config.yaml
n_layer: 16
head_dim: 128
positions: "rope"
tie_embeddings: false
init_std_down: 0.0
lr: 0.00118
warmup_steps: 551
schedule: "cos"
doc_mask: true
Each number is 500 + 25 x the weight over the matrix's rms, rounded and kept within 0 to 999. Layers, rows and columns count from 0. Numbers have three digits each.

# layer 5 MLP up, 512x256, rms 0.0477, rows 105-318, columns 192-255
471532486460465529545519517502488467519520497502522508560529515505521513514480519506506479478478514541465470474452494541461505550488499533504494513483472497472479491483498471514533510470464500
468542488509557505525450489483501508471483460502438522491479496507518467480506490541489477501476516490512499492539485525510486514466515487466490511469522467488485482495515498498501454510473500
487507491482512505510477526488472534505486510549526514510465482498475468541518486525463497466514517506512482478519499519520479472504467506525468501461524502488496512510476496492486505508465512
497500495493466482497469516517485509486521544522537460500496486506493484478471523483513480518512513512502526508508494543477490544542497493490534507491485519497513542494476517521510508505515531
503492496489532537510504566565503501485489520515518496525494499486473498502536497515442480531520494500484496459482515476518489492505545530574478435519505530533495528502506516552471469504552505
534462487469558498486507474504477486502502558481488496495482483493531488516467500527536491502512512507536458458465502511499502472492481486485461468488492539512503510482500527476491473482517509
487513508489478487516466484445513486503491425515476517497521502521458532530519461501503494521510492503493528472504522529454521526487465458478491480519499469488524506513473456515533498529482538
516499508492517481513539518507491481487508465471490452473517501480493483520442502539469503492518490485540520481493486527509464502468495508474511516493560536509486474478532483441514507515524475
507482510519549521448488523509504508502477518542518464508549475489491507507511475508528532485473515519476483526460528489477542533551526503504473450527466529515508490487521516525473482514505458
482527505490488603512489541496477468503496472504474539477482493498494527509512551497472516493504478487551539530531519543518481465519524520509445495497584503542455511520497533473509492496519542
538532500491481498517485529504473517458483503448500488496505529506490495487495495469498465516510487486483511506501485482473484491501483472531491491495521473508490507499488522492494491547462540
491488507517535509502532518523492531490491525510509477499513525538468482474497464497518538499458513513453497486525492481490487485458504531472492458510490505497487512491498465527541524501515458
509493471510536550484493472505447524504508502524524514497455491548489497507534522518517483492458524484473457486470531507533480525498520479492510453515506468469489509529523470523491464515483503
495530524531504506502469423538482492529502537464532505503495470493544476463524555451519519499506473486462503488487527492504477539502442522495482532502488488495501499485489566535479475472487514
541489521478513489447544529514490457520469539470471520464550524490477499478528499493495468454527517490552480488472484457519497524508487507497500530506556481497501487517468515474511499516499489
473486486516527471491531486502497504515504485511502496493522477516504493490488494518471532530503510520465464478494497487516517497501526516490471464497479521472491535527494488511506462505511480
488477463516477445493500538516547523447497522508531558496470458530506502524494475491532492455502525523477470545518498436529475475515511550465521501485520516529495515473469524534493502477466520
507481513518534515473539515434520528493494534487456520475485525524516495496500561494514497501513512486520500466503529495485499484488477465495505458464520521478504482497503495497495562518544472
519490528478483515495521504520455516511508536494499547494472499495493491485502490466500562503439515534512512533539485488456483519502552486498531477490508524533465526507488516474495480526561462
499483516480516483519557462484535510585478520509495491490490513513478489503506466505463452492463493501478476487471513472481526505486539472504534452486452513487525503444498466510494509517531548
501475502488527446499509474480510478515501530454518529486519466515497477505501499544499516480500497526457519486486494496513480480472493498511506535484501509498477503505497477540486458502487501
484499454516489523486488502465516451487477487487507495518486445463486505502479458502515491488503523518479496492501530531490536487519448496472510493508507497523518474542481495475500506508490540
494524506528467468498529524491483473521471490518490541534509496512492526513450521538474487515504504514494450506485487479489510491513524492518510528520515514530490536527468519508498522496502498
544495536520516494498478511475485510447548487496466436490474475498510507501486476524547477528454515512484495523509502502503506474478499472492494497481472479452489473504452469469556504502479539
511483497486489485466453471486533484517492473504503491511502475495495506526547489530539520492500487521506523540525573508492496527518501532492543507501463537503523482464486507511494439511512503
481491484508522508518499496497549508531482479481530469516528519514497483511519506473510510507498492486494463509475498480443543471491510507507492505507462508502502505509501481500501477483522525
499500494492534485532498501487471482489472496474467472493498516478495521512502520514501492496483501498505507514494451500446509531500519519495476513494477464476526511509518483478506512522493491
452498486540506535486506528466508532465523507516455487465493445453540483490488517494442503478528467432506548490497496507529508487507527502502442506466415542535488488516471503481535498475509532
475459442457488517489504550527498475484497499502475518505507508475508490496491498532494508486505551485532512552516503546475514498526487499540472483514489494543531474509497489507513550508527530
455468521503502489472460512474502479533513518505503489525506492470533513546492524521498500509486458529505484516530492499501490496487481511553549486479489508498504512507550519488468505460475534
512479447497493501483571530500514465539489506536504481501499473509482494510477490533509503508443512517485524478489462492448502500559521503530514484503514478480492531518477464479523484505503490
474459463474542498510537549519490462540493534525467488502472481461483451462517520471473515496537537473535494507480548537487508469507527480499478526492463486502498511550498483496445515518478498
503507469490499562545473491502509427436556523489519544499530503481514515526545490448502461537515527525445521488523513529458523504504505497521503506486532520503481482499478472523520483505459491
475485496502518493504501500526459495500501489497500488512513447503444521504489499524496526505532449529462515505447463518477546474502486480462498525498479504485559485502543436530480454480494530
488515494488447508505497517486531476509503477504510486519491506482547484524517483522498456504482505536516505489506551517520554530458485513486530490542510497486476467457507490469509494497532498
510467463477505534505501548492505495486521515519526519490475472516498492511508524456499532483483476518518492504523492516508512520484493537462525474491474499505479512566474516485512489495505497
529469501526489538517511484480479529527514533488502550524503469519496476499476520494515493496512488487483496507499494440525470512454507521466504549499506467541493490480486431519517493490488513
516464476526542504477497463466470531494475569480465471470479528506463490543489488516469504471513496491495484548535542486512495494511491532461488490476505491511516532505502495460485526477511504
521460473510511474481504495500494461550513458477487502493504524520540515468507518482523489471516497477526484497487494480490500497534515520507538465502487517448512505504521548497484506475527479
492541475505478489540504515532459487504486543511487474500536478510459498464482500493465482501526504519490493467474519500477486494503511463471499514486485448519520497546539512492488493505489506
556541539501494517548503439536482500484509503501512457449464545513509525514514499487504503510520543538467451529540497490467528531484483484451476449537503469474494489451461499475542526480465534
573457530470501504498456512467499479453507484514512516490507488491533498439469432465532519498514494510477513523539500495505514502470514526470553530506513490497503443492492514529501485499457499
478507503499443493476480461498493465518546474486500518529480489496503456474530524485493522485502483450481533531476508486542479494494508482517484475483479526508537453499494472521469479534499453
478556512518513547543482520525496535477469487473514515532493575485471511502491479522475486572482487497482467521529467477488508534509472485519546503457425459558473499535511474480525501497451517
484531509510493510504492509482520530503480510501506515462489471514503470497514484510522498520479512481495496470506523457494522528477464458504491519497475510495472482434471506456524538509441530
518508551505501513490514551447485521453515496469537508498507521497441497499484497479498533483500527500536515494551505483486526482466484514464495502453497536505520490472486514481529536514464444
535520526518490442532509488502554460527488495544534523505473514500504497505513513530474533458560467447530474446439513487520523483505512525536506521493500468475535454504529518541464531497474492
492486457527511511486510500479468493487489461491489478511520491484511525505474466473534500479511445539503482516481464514483521508520495469491522493465489471492483521519541463487532480473482509
496490498524471481472511488532467544507519496502506492484483513509507506465524525467554496487545463496539480473489535505536482568498537481519488485522515474480531467474532490511503515512506509
519529501486448498473526535503456485434491510482482522557509483522439480492487522501476473473579477488550538472495514475549517519442558479527462529513455502534529490473525501497458488522513496
513517523452450485491424515539525466482483493473527577530502466522502481504460509469493502490492478479480485510484450443521451453501453459506484521489480515486473483480472543532471488495495497
532503483536481547488476521477529510515473537494479528472481488488494464506444495502491502536464478532520542520519516527485464509532453502464483451525501513524453511512492489533491528482512477
472458501540476522505514513499511523502492466488502499524488522516487471487521495556518530555502522470459527541473544473551486506507475491522515535507499502487495478502477490500492504515491518
460483471499511489511532514496497515494479521499484527539492486476506452544497525520500499487513511516531500537509522502523529510473454480500465525516526507511499512495515514497497526508507512
533489523498505523523449496498504523513497487519505494519507473507528517534493490540513508512504498464477534551493559479552474488498499512492475476519487490485483511468497507490512482475480473
508510514465509504476510513506488490522551501509520500497508520488539468459517540508489507547534497490520487493518453508503485480518508484529515505496517512489505475495484524535504517516497502
462536486521493549505497527513492483534505488507497525506544564547467490510509487584454480506505466476468480510497473499536478483485475502499496472541523475485459490530474477524495561482540501
470452502496497507494474461506507440505507496506511484524465512470529514491521537501546480509464515492522511541515517499537509516506480496504468470495521456534527526481502486537473548498463480
508497527481525486530462477490487465474468506508484516509491494507492505505493502500481520503473472506489466523468531485514502538498500480512499520508480478474495486497517515500461487495520495
474501494480502474489506501507508490458501500491520489475510479479492507540499484509497491473506531487480528473484485499483540486538506523482487521513482528516483529508529512516487522501495497
499459503505494509490449504516471484507490491478505539482521494518470539536485515528529468490491552499495531533510491470503506505491485495475503472483511512486490503535462475422515478517469546
470544503505522489507513475494469490501478468457498516515516516520488480497546460450500502509477521526523502492497498516490478505480504477488515534523501521511526497474462478505500527491509490
479517440492534522485585586576542554536517510500489530447520529552570460512519540493488460566459577533504478485490466523512475505496479476522491458499539519508460516479551514479538467477539480
499515492510482506518507509529492437483527482496488475482487516510490513477476521503524479518502479459499504504471494478475499518497520492490505527540532491490460519510528481464477480514478492
461504493499517495519491497511496501485483504454504513512505501504461464496457538524470494494547452488514510490493535485519458532497506475489507478438522534489487486499539488555480512513492503
479508558502523502559536472520489479479497457481508517514491512490518490454513485525501495511488464475479502452522523473505520522490475486519494506498499523495464502511525479487501473521500554
452462493487513484526525486529493477510495506452510525518494503555491570489461492494510507479511473473479497538471497488527499543475509533493529496499510437474497495530540486514508533516459490
528530506500513487491475427454523522559500441463517519514507497515496537508483525512471448501476511456515531506473496503495518513475472475497522476515483476518490529471507505529498504487494542
549457527508471485471500490503486476488517503528519464510466507502525514507503441523503533505498543496477511499520492491471473499497529488453484537523477546569512491509505460467468480488516519
517496453495478514521523559522522550461505512493519496541489529509492495508488518527475513442523511463499542498523454612506470550509460534553519556514463502454494482496507503506515475494502486
509505477516477499491486497491529501477484525539489493463479504485496517510493491477508475517500527520521467517510501489481506491498475488504507487502495498511505488522479512490515501493492492
525488474478509498494509492527494537515497548461528488489494462510518491501496528458523476488533519466494490514506546484518492498500512469513555485514484470485488462492532537511506479490517492
511474482503506479510511476528511458510504492495560483488538506486459498498515517483500518478480551503514487522492503471501489465510531526501512530482461512526525497496453489511512496527524472
543484507475487492501505502533502469565547512515531479493489489529487489534537493486512469497488527494521430488480519489489521486533536491477474477501513507479533486478490504492493494466465528
482486468504545516513519486524531507465517490502492502493508499524505543531488474497473500492495495484536529496518471489524516582535475521521514506519505532492454511520470508492505521493433547
504480480514464522501481494513474501511523510532506536516437474527483498507483521474516495481470481410481544463557520554414490471480470526530509479480488527490464518530496546525530480475481459
488507493496525503485453536468545501463528523508473501486468493485468506509467471495491507511462532513502511527526531530462486500493516503485508519504522500504498473482488507495509451497486498
504546534499529505498477524538541520515518504504498534499498541497515464454526513531492511519498476480448499454554498507518480479529467540498492526493481448503451467458500533500470502488506484
537528500474510485457453516480540536487522521502483488503498498509498521531520482542518528499522517538493495513492498533492471507495504504496521546534510504474518502489506481441470482499528477
487499475486500503473472519492455512528488485456524498503484513463556506440468495496524482553504492492509513497525510480489519481464476501464502497521491513437502500533466468445465524469503530
499474500512504497503462460485480466503504529499505506518501527477491470501498493517530523502478501503448492535535473497533523511545457463519519489461518505528462505444503522496525501509496519
511525490524482475544551512518542471506463501496524486496508527512524468516528507546534544481487525464468500473473463507455491450485485511487527514527508498500470520476458501500488548516589506
538504495470493490528521509512530472498509507512548523488476480491490516501504460463454491527485514495453538509516484441470517509498503494465503494473521524518495513461490500503533512506499490
525485507552526501473502490507520488507489457510464536482467510482490530474494445510530501475504514477515549498502476504473476502502505446464541540513482509469457520534507509491529498523491502
456539508483506499446496511465468533541468489517514497472530504518467498484471519477497476545493549499466475462485549504539438535510481497485452509533520510519524492559557549502499483478498537
525488508497488456516502492480460465508523540452484463441549478521512501517497511530495504514521515504473525486470506470522528521497506500494477489494508524511467511518499525503536474515491499
516480484476499529502475543476477511494481485474467485502489521471508516499492499481488515524523521483494505499512476468521548510506523514465498503483484483522545504559479508509492493500472500
518494551486495493524485466515505482517482503489489481503484501490477507514515507518538457482475476480509457497493501489504499503486512499487533481469502494520578467480495507471489474517496544
461503504485511541506490501495546514457513490456466516434502504510465487515488518532512491504503486473530502504530468489482454501491444507496455514500507538521488460487437477500491492489509487
538463463482506491455505484532526512539510507496566498501528502471522470453489522447510509490539477517509552514484439526501492534517447513508469492499476502535514523506493521529518484490479509
488471500548494470489506464515551520526485489503482477450537547503517522510530500481507487483469512461498528492493486496513513508542499493505549449500429497499486522496509477453509502487527547
547536495493484512483533465476490469493514483495504488513489535498512495473493515539530507512495494499504522503497517548486530510516461499524526468516515518527526474536535530511532483499518487
533501500546522522518474472500514550528498446467503485459468450494474516523460469497509534501483509491498500530536523483537547470505549479472459455499513509502557481528483441512541500505541489
478526474496486489516511508475490513497501486531498539499502485475500483472485532512490510488466502461506514468461554540507436531493494491522509493502501484510522508497495492526496507493492464
481482466516492462499530489489514495501511452520497477507501464484487517447437497534482461532542419454532520514491519483495548501469527505543450519497464484484544496484480465459504485503444486
475483483470516478514510511494504505479516517497497472474487446511443512490465491536477500481534501480490530516502531520531505515506545554523513506487457480514478512517501525490482528470455519
513483499520502532478468477422469484477503495470477494471491455466478517524543480491507475521476482510473531536524486497523500456494449485484526520477490510532510499513466482486452519525537512
537510523539472495486441516509525504467505441525529507479510495476526527509468488508522496520468495506455551553475502493510484487467489479453517507487493518526516495534515518504519506510461519
459523452481504474485473489457509533479512500518478486500464527520430474502498499524489478478503493484471530509521518528490481461523528501504510515508506520536467536526473493484507478512520499
563448545583499499440452501479527506453484470447475490481424428526463521486526447484518547474488451475500497537519538447532518422581532444420463446487478556450551437529454487504507495515522516
452504512507512487518464522487485556498520502519524459485488490503480485515470530497499517482525530516504484521505508536545464527479480501511503503467492505519514485473535510532513504505485457
539502486538510480518516473508508486478495499492481520521493527502512501486478486499508520506497511491523514510514502480541484532519464457500530483515522473497520495471457516478467470532502506
467505453433518510435505481503497535521532541519489474500505458486466510516496479460530517514510485495487549498508464482487502516508497472452513476505517484500528515477518488500504504506534473
449526531493527564459540491520491511522557515498487504495527523508528470522543528492484485518468507470492480517488526479509474494487525468549518467477539488473463499505475481465462477454519496
479517517502471483498489509522511523496458482484505493499514524473415513519501521479518477465542487502524543516475513490549487526462489513503521497553479488521471465520503455467482496528466517
558514470481485473521534511478472520538536491487526519510513507529499502510494456497503544533527476541510467495484468498494485505512512510496508515514545517483466467479463543509464495498543523
522510497491482477484472480485550545492482503503497513508496524452512511515481463534460487477478498497494551515494480494485532497498504528492477547500504502530490465486513534493492503495512535
526472481546541507511556516519509533507537496508521454480502508494478517503552511503510495459467527504550494484482523509477511532494540507528450515499479508463513491524541477489526511463469517
504468515531492490542448486497512546502481502492546510500462490520490470541527509492537558497488464496476480517518485529526498453483547511490495492464495507547499479497515478505521543481501541
511463508538522458459518498454472498514502486524503501451510461499508531497522470497516509521496513481489504523462476452495510494536473490481470489520474547492502546521503486500514524502509535
489497503531518471476516485464454507523476534490451470464543479533483507515484524533491506538513532498490475501513515471505478507489476527491463533510478479490512476514526465455469484482513551
504510505484541475500473506481520489507466462496510508492490515506482530486517479516512500469500469503521506514536493484469520515488503504495462481487480530487490483501472548501512543541475484
446521499512461515474519505491476504498482534535531526509474509518492516508468527479525476512476497492525475490498493546470524482557474500514505487492550479517528504467537492503532566502509538
492509552496530517490548439515492535497520493557483494462505478498516530569517534515521482522469490526478435500457540515502460508504542509510509445529510489520516527510448495517478477517526428
502489481489506480515472469441513527487513532473441476500485498480458521482523485572497475491498483542530498504486509507501529510444533502521484533506498512494488519493503443482516502500485543
522456487498519488482508539482500507515488474510537492504501510488462492516478496540497478512490467474529516474523488497486486525497511515495509510506470492467476528513536483462504474491510501
566535509504535566515520445515549472508511468534566518497533505499475495510511504522510449473509483476444533476468499486482530494487474445496479524476496489505464516471491524488539527507492562
494485482498526464510542498474452500486511479498494523478492510528459492471519491441531493490495486464440483461522503468529445511547484516551463470506476556486511545490502484509504509480498472
482508526471532513475522507480504458505459493479466487501521496527499488501512483525509517500513452488501503503531511501488475511455522502459505464514487509500503521508498472488507527516519500
494499495534481538519468555542501529510520540481512510481514512522523519529537482535514543551481518502492502506522542501531505467514458511523494487486543529496520546538496479451498488495557485
521494499502529492479472478529442474441482513528460506494520559488530503526494504468543497464494467531507542454508571519474495510509495483501501497472498488486505470530507530484521542510489470
519512510517482523516501540475503455493493472526535507505498470511537483482519490530497501492516512538512522489486497518510475483478495511507542479507477514485521493488488531512530518487458529
505479507445525524543486500511486483434479523544499509502528471530537519517499509514501505493493521521462500508475507506532481527510540493499496508494507478504544486482476489504476472515490475
481507495538472546524508475471513465464549509441467512507530538463485516489534519501485489504491533548509471541483530462457506505536519518477493496497495515483539510503494503477478482493507480
482514489497493511517461490496438475510485501469529460484524489575482499513497548494471503522544489501506498443498512487473465520476477471525517458491512485487481514530476526495532525473504475
540535504546502452476496537453548517501512522504504471464507503521451478508468476492504477497485509486483505513526502487521500471549480480509504499496479499526510474502502520475540499475488509
479525496496464451493523532485471482502508500487523463501495485457501518503540503508503465493514551506491504498525515511476528554509522465481502491483518492494571517523507538451494521534504517
494462492527490518527504523511465521477517493478499502528480483495484457520510454541539514481501517494513486529503498502449507520482516532488532490475446487534473504501518518473490484497524516
504447510544536480495512508559539467491468517499463483508512509510525477461498494491532518473533508497493511492495488510486502539499459510485502488470499482493517490539494484443509471500450503
499514493501501498490460522499503456515465504500521536503540474491481493497504506528482482530552487459474484489522467512468495535472492475483545571457511477512515485507548474485469506525477520
509505542486487480508507527485486515528473484506533511536462487545503514485485496481497503471483479496486555479536487485549420480491526500535530500506521464473483481468476510474480486470484500
474478472520557507502481541529465501496546515508510492498497490473437486507524488490490506512465516527469494535474513477484522552499466469476554478473484523518527455542468469489484472543517465
527496503517486497481495520480508467475551511522520499515511485489474484500472504482491537505501508547486496517566454496456501494520475475462472564502510549486515516481525506540557501506492484
500482493517556519495467499475497453499484507473491509483465495505523480525486508538504491534489495472464488532492493486472496507503534487495558485487468471497489496541460457452512449477462584
483516488512492536524544494549497494512516539526481503488481512499508506532517545501501477520488499495481499472477549504518496545495506498503503472492491503495497462517521497505491485498512527
494503532511504504508539523568503466526522476486480459466474553511507457469500489490549453525503478508472510470475529472436505532496499458467478480511466460463506468479536503471479496492547496
535448505509494457514502497514533504488530478500534508531520455404477481471479464517511495523479503506493522511524499501458500458546526499480525463457486508511521498452500522487492486479487524
493519475470486549471470462522532544464512496463533498489466577488498497523509463518496457489464545500521483494481471548476465482518516490546446490502510524480487494481486505485525515482482494
475480481466503511493484504526540543522490482445482486528475511511507506531457463476462499507518486470535520514493474474479530484459479479461487517503539550482464470531513494483538478516518516
501508506518483481508520464490498463545449440516514489538464506533548524481487509483506504556553536517475492516527474485514542527511502505455450493531490504503526486513511489500526542515494519
532490493491542529488530553498510480491506480525502494540474474499517523479525517532482515510501486489495543512456469498483476475501539486505503494483487534545527455496499490518492531476507461
484496535529481499563480525505493487475499549518493491499519546472470493441521540465514510460555485461489519446513526499501493479460471509558521514547463469455512538495530459488471449537489489
502503499472492478512520455496528488490504491470549494527497517515474540515498504518514532431502497471511499454484461509450502481503478475469513532491477520528577497492502490521503514498489500
491548475539521518477529455576525453517536484488504506493501514474475490520500519469497531493507478519503499486509524539543504479535514502533503496477513508485499473466505518527497499458516492
476541515482481493495511456510513517553460521488519498500480494505540485522496527473533526515493460501509483455462460493537467488500509524526514450497504506502526496485492462470465445485525527
413512481457520558475518492527510446485484529508521524515526487477501455514521507483482507495458482520505544488505506478514468524478489461520519537533496507498516486511463450492443512516452484
487518475535482539534492493549517473472494514537509508466528485530469516501537549452504506501497497484501485453487539510478529482473490529538476524526527468500468462505486489488465486518493505
484491461508508479472470501490497512494480494494513479524516517480500502482476442495479463490515508470517557530517458477438495504451475479480492493479494468486482469523519523485532518493514519
486517493441471507516463488480509473533496488483482498461489494520483459463473510484541485510488466525509488537512514488552489457516508505490485491525514468534495516496482511519429515501489494
463459473480483524529463495504468495480487529503517498503498525513496502516500524519505514506473494478496458476494524515485525538483507539511507485467467526505533503478519486514484491521534465
523476517513493496497485485488448529499482557520465509473508462475488466499475508484507481455484471445465519522519527472563457478513537529537515526492528450492458475510505470472457515495541468
494509496531513509466484505492480561539532536507509454453478539457541514530479517474480537491519475482495486471512475517517479491539540477482488525539548469464513466512463509502506527481480462
480497526509532492480519512494491499565490457512504517527469501477485503543515496490495502510521518475502512502488463468498487517495499506489479502498517538528495493503495508559499527494531518
491453511527448501497504518514484500527469543524504458463511518493499523453553501483544508489575516504474466446477515477531472489508455503553525474555476481469471482506498462517516446524487486
513483494509508548496522505484529509517485508521493511481472513523498494515520524521498517507517477504490497473505505506502488482488486501509542474501524503491478484538489489486472500494484494
536519454458514464439495539495500470533447438504484487539461489511503544499460523478491479529519495513539478521548527516502479532505518497478485491499531525535513476494526484512500476517500476
504496479485454493498471518509516479481512473468498473513506512494495510486508525543492502544490464486490510487451489526515546497508477454478522497476509468512487511510501486493475508533500523
519514531478489506522508513463474481541495469459512464490538476525520522445469514523505491562473505468491445513513529441435502519462494529475463496499486437470492472472506479501485454549498497
525477536518506485490473489514534489483497498515475488478505496481513502495540513529524503515469522520513495512476534475516533507534538497522539506511542492475493543494489478496501493506488506
425480492499494465483531511441508480487505519497521486519531475449460526479450474488477486488485505483509478506472461494470489533480487514502465546501533490440488515459504451499484451522508474
481480498539492498474551470517505485486480507456499510529519495484465508493468547489496515516505507512514519486483485521521516506502506500475503557514464476533530498503504475505489452482500513
463547475495454508468454503479526512472503504540481484563575468482474518521498511512463502500495524524545506528463478523490516481515508466527466491480523500536497504471536454527468501492482541
506466480508509489495516489481474514485502494524481508504466488448509507509511477445509520524518466484510581455541499484496495473529534499483491515487442479487515469509485485509515506448496498
513538520532504486501509467536501488461527490544512461536510498521534502517503494511483463483456534497499523483491491500478520516528539509530505503491466478501486507458518531532504493496504486
487458531525486536527460513463486462513512467498484522497539509498492496493495495524493506472485498512486460544463567512505504471501524485504457475482519473455444515507463514492493454480536525
517539525476512478510528531524468456475488505440483491532498521481485499479542475481478507526509476503520492486499468482517484464459471487507504487487466488505518506529515466465487475517517500
477529479533493455552505472551482480496503465483491534487466570475521494466511500481485480509493506538507494507462501537486482487520506527531474505525498516462512507490522531538529506492497505
507463494523454497470506491474475470462485525498462520512527526451475511479503485467470524542490514472519451503477542492461489529466494490497504529501514515518536518512480525455524494495454527
489467481527534485515474515516539522524496526479512468493483485490486501505520480491462512527471537516485530555545483451482498506499496516457489537493485501522503488530480520525509451526492500
478502486463481497507523469533456463522465479506508458463514499503506498478533492498534500521463525485465473490490490488461508536517516499472531502504506481492500493473531510469491470522468488
509478499466472495452451523491553502530467512520486539486488524472495503496511521468493478518528481559539524499528535514502514486502515507478524544528546511524449524504503467479501498474497518
504535526472526478522509459475513480498460490484488517520515538501492476492476474493514487502500499520494499523522505536474491511506508527519480474513517513580499457482537500478509488502527522
489463484496482534482522523483526513541514488522474496550495479471500498522510482500460516506473510505472503482549492468473580518497539487472457538509496532476513464520521523510516532516502529
479510496492489493484431489471531536493520498488473494496516473496498483502487533481468511477490476491488523511535485502508513504460472499442473523504458466521507476483504480505503475481508513
490499493443478549493484483493477449494474490544534514510476454478501514498521467472473532484534464504479503495478451512499496480494503480484526534533523523487497495468487498523485486476474461
485481494451474520495480517564451469562508524526486499499473512540511520495467550488481488538465505552512475503470494469475521488478506488532528436485546519482528522511536518509512517511536543
484504518523510526480502511513520501470467481430519466521493491518488509515497510491492528548486541523505498520525492456449520531504475506475498497518482526508515476520493489461522510497489505
523456534488471500506513490501490481512520455484485485518509499503472517532508469494509511506503465544520449516514486444458538474521538468495450480507487531522507498508494511491463519489526503
502479485499466448548498514462461521514503486494543504513508505561495527539485503468468518529516472536525526508480590495501510489477478479503487497515551507520505514526564510507505500498524505
523479524494483508500512549492500529499459470515518475456486477498488491487509496498489532497482505500524519451513514485471499458490495510520466509479483535492467459507522493487503516479520488
499515503509459515479483497490476548410489501512490505497503465496518490507506491500463492486504481523451545442495506480479496502527465498483471534481518468510459479512480451514516537498493505
504515501478477522513528497504499519472499497487531506537482512495496517514487527537502521490508517482474488514509542496525480503535484479513499488513530499506494499562533506548515542490481471
460507487532499544528532541527524523474459485533484541493503524508604475562517518497492490565497461529496519500528509524498467527505519488500510502504510510462465507516502534525521501487513482
527491539553528513519534464546449511493503542482454523499516550536489470509492501521500479517507472480475514471493505504494523479473514526469480530464510488515519464536517433491482547492510537
468522512505501499487523506472448500489482510500470517516517489496487489473482508511453489464537490531493490463427490548496467510465480510566552535503539459467528528487513480497455522480538493
496530456497493537494478503467497518517535502463467498513467464518479540518490477506527504510493524544450468531528496465491488478516509525464541521476482475544487434526463561523505520504503506
505508525540495470514518464517540491466509494520482481501481509508525508499492526545522519518543505553509504456485485510499551479488459477518477470514518525475505480549532522517516476477509467
487539481503503490492526501469508520521524523519513537499514515504576499489506475471523453486490487540551477532529496551532467483466519514516474508509485550493497466497518516537519479498510491
538486488480546526476485550520566518531504498551474513518505499526470481467490458533498507469482520471479511501555508476512473496483516521455527495473523492520421515519482512471510436502508527
456491498511509485456502523436483478498465498422514465498473509490495497520472501510490472524559475471467480498509509460498497470491507461494523436526494524547544479518441502507504479496497518
537468467508511532500475492482502495492514493496510518489495472503513516508494532516497508511525511453465513466568490491483490499493498514497482511540498513492520506503524512542505512486491520
535498482492460472527538529505477513488515498509480512466508500538477513478519516513514519519508550520510493475481511510564488482509515491514502459522519464473493489483493525480484521512461518
529508490532527529510531527501505479458497512470495475498532463477468482481477518513497458453533501480487525493497459471536501556507481456506452533494521491509521452443489521459452470509507503
529498494527506510506518537520472520473477516546490475453483489476516471508511556489520453496519468483465486503494510513532443541501450540510547476474521529484489512503496532504508506487497477
524483515553494465487505455467498484524516506478503525535490483473515517490517484507475508518529517496486496536502508477490518462500494442496474472498456512496524468509497458446512487500511514
507511501480479497478491523500521522495500505532549514532521458467454501478483509459497492535505539524514494456491563489459500473465460486493480507508475516508533525508528472499449520528534506
483550487490496489532488503482484507519491505475494502496499489509467506466494457488482523484462528512517500546515437505477520459484491529473486533516492511495500512499542470473500512532498507
513494492512493514480505522485521474532513509483481541511520496478497493512471495474492512483503516497465518491492481489467537524504517495510523477482482490491486493506504465512538487496518546
504511504495467483525541484509464491514471519498487497471562498498542504452536501554498469506485500515501504476480477474524481515526524503513491518517441507449480496481515532522470494494503525
505452516523487496495527513512518504513515499537506466522513490522473522509496483526494463513486479521514522516513490539488504513494503466478522525473529469509495497481492481450508498512483534
518496498516502466471523528503558495485525553572508475461521469486560412519496534522454512517503526502485532499541510492522456489486525512502524484515489508499428508489544473509498463471524528
508554495470533466479483478515521509489506487463526508509505506534520526450518483508522526469465478480543524452450490502531471476530539528511544493493459479501520517474525492481501520478487473
509505509544521495503530498533491494526490524496482506507496458540472483497517479466512498512553478528503501504460489481485475531495522496513492516521498465507507516486447488484466522489488501
507471487521532506456508512509543481512479536518472488507510538544508483489480509543489478548490571501517476490479507508492564540469489516489510449473476495479481508517503523516516547500546489
479512476528517466540482511488486471482498509478483524498481496484437474441491517429484506492498509504514486491497538474519491468468483542477505524505477529492513508492472500474468493499533509
498489511492525522453472485496470466537487568482503517467478492469498441511510529473536453473462542511498511519542499475529549472463474530465533485465529505486533500492508464510552521523490502
488454517490478525544499493457447475485489532538457521507479535517523563506487470489561511440443489502434460528536482526498488517468491495484478491452501484494485447488504516491531507493496525
481493514459445482435500480525493443518464497486517474531479488483517538491532435522485486491512497512472472544475499478498517548494495501493558514493489496475552506497488494464464482496543518
478497509476478475484544476537532496509507532545535524480493547522538499500532526488517520500511496502509497486479488506490517525511543535539506491508477528463478504519498481460513478486493475
494491469514519528500483486467492506469481522515469468472487478477491476543503496536492478485543483508501515547487503547518510514491461530491523463476511468476508495519495503455495545513479557
540508543540508509507472506535494536479517450512520499505471538546522534531497488549550533548529521554434516474487511483531488530456497500521495494472513474532490450512481480485539485514522511
493538508491493465519562503477500515493527543484549513479507509507478483509525495526534511480525452498484484482521451488486466544508488472486548518499522561487485509499505493520508501498487503
505526485518512480510476499466549521480493510487516539553519510487514512486502498517482499505519562515523471492518489472476509502516473464503490500473529516539520484491537497504477462503504532
539521506522504448471550452496526456526510528510529534517529544512507524487529479516480520517487523543506511520479518487521449517497460477502548459484488475475529499486492512510507488464513492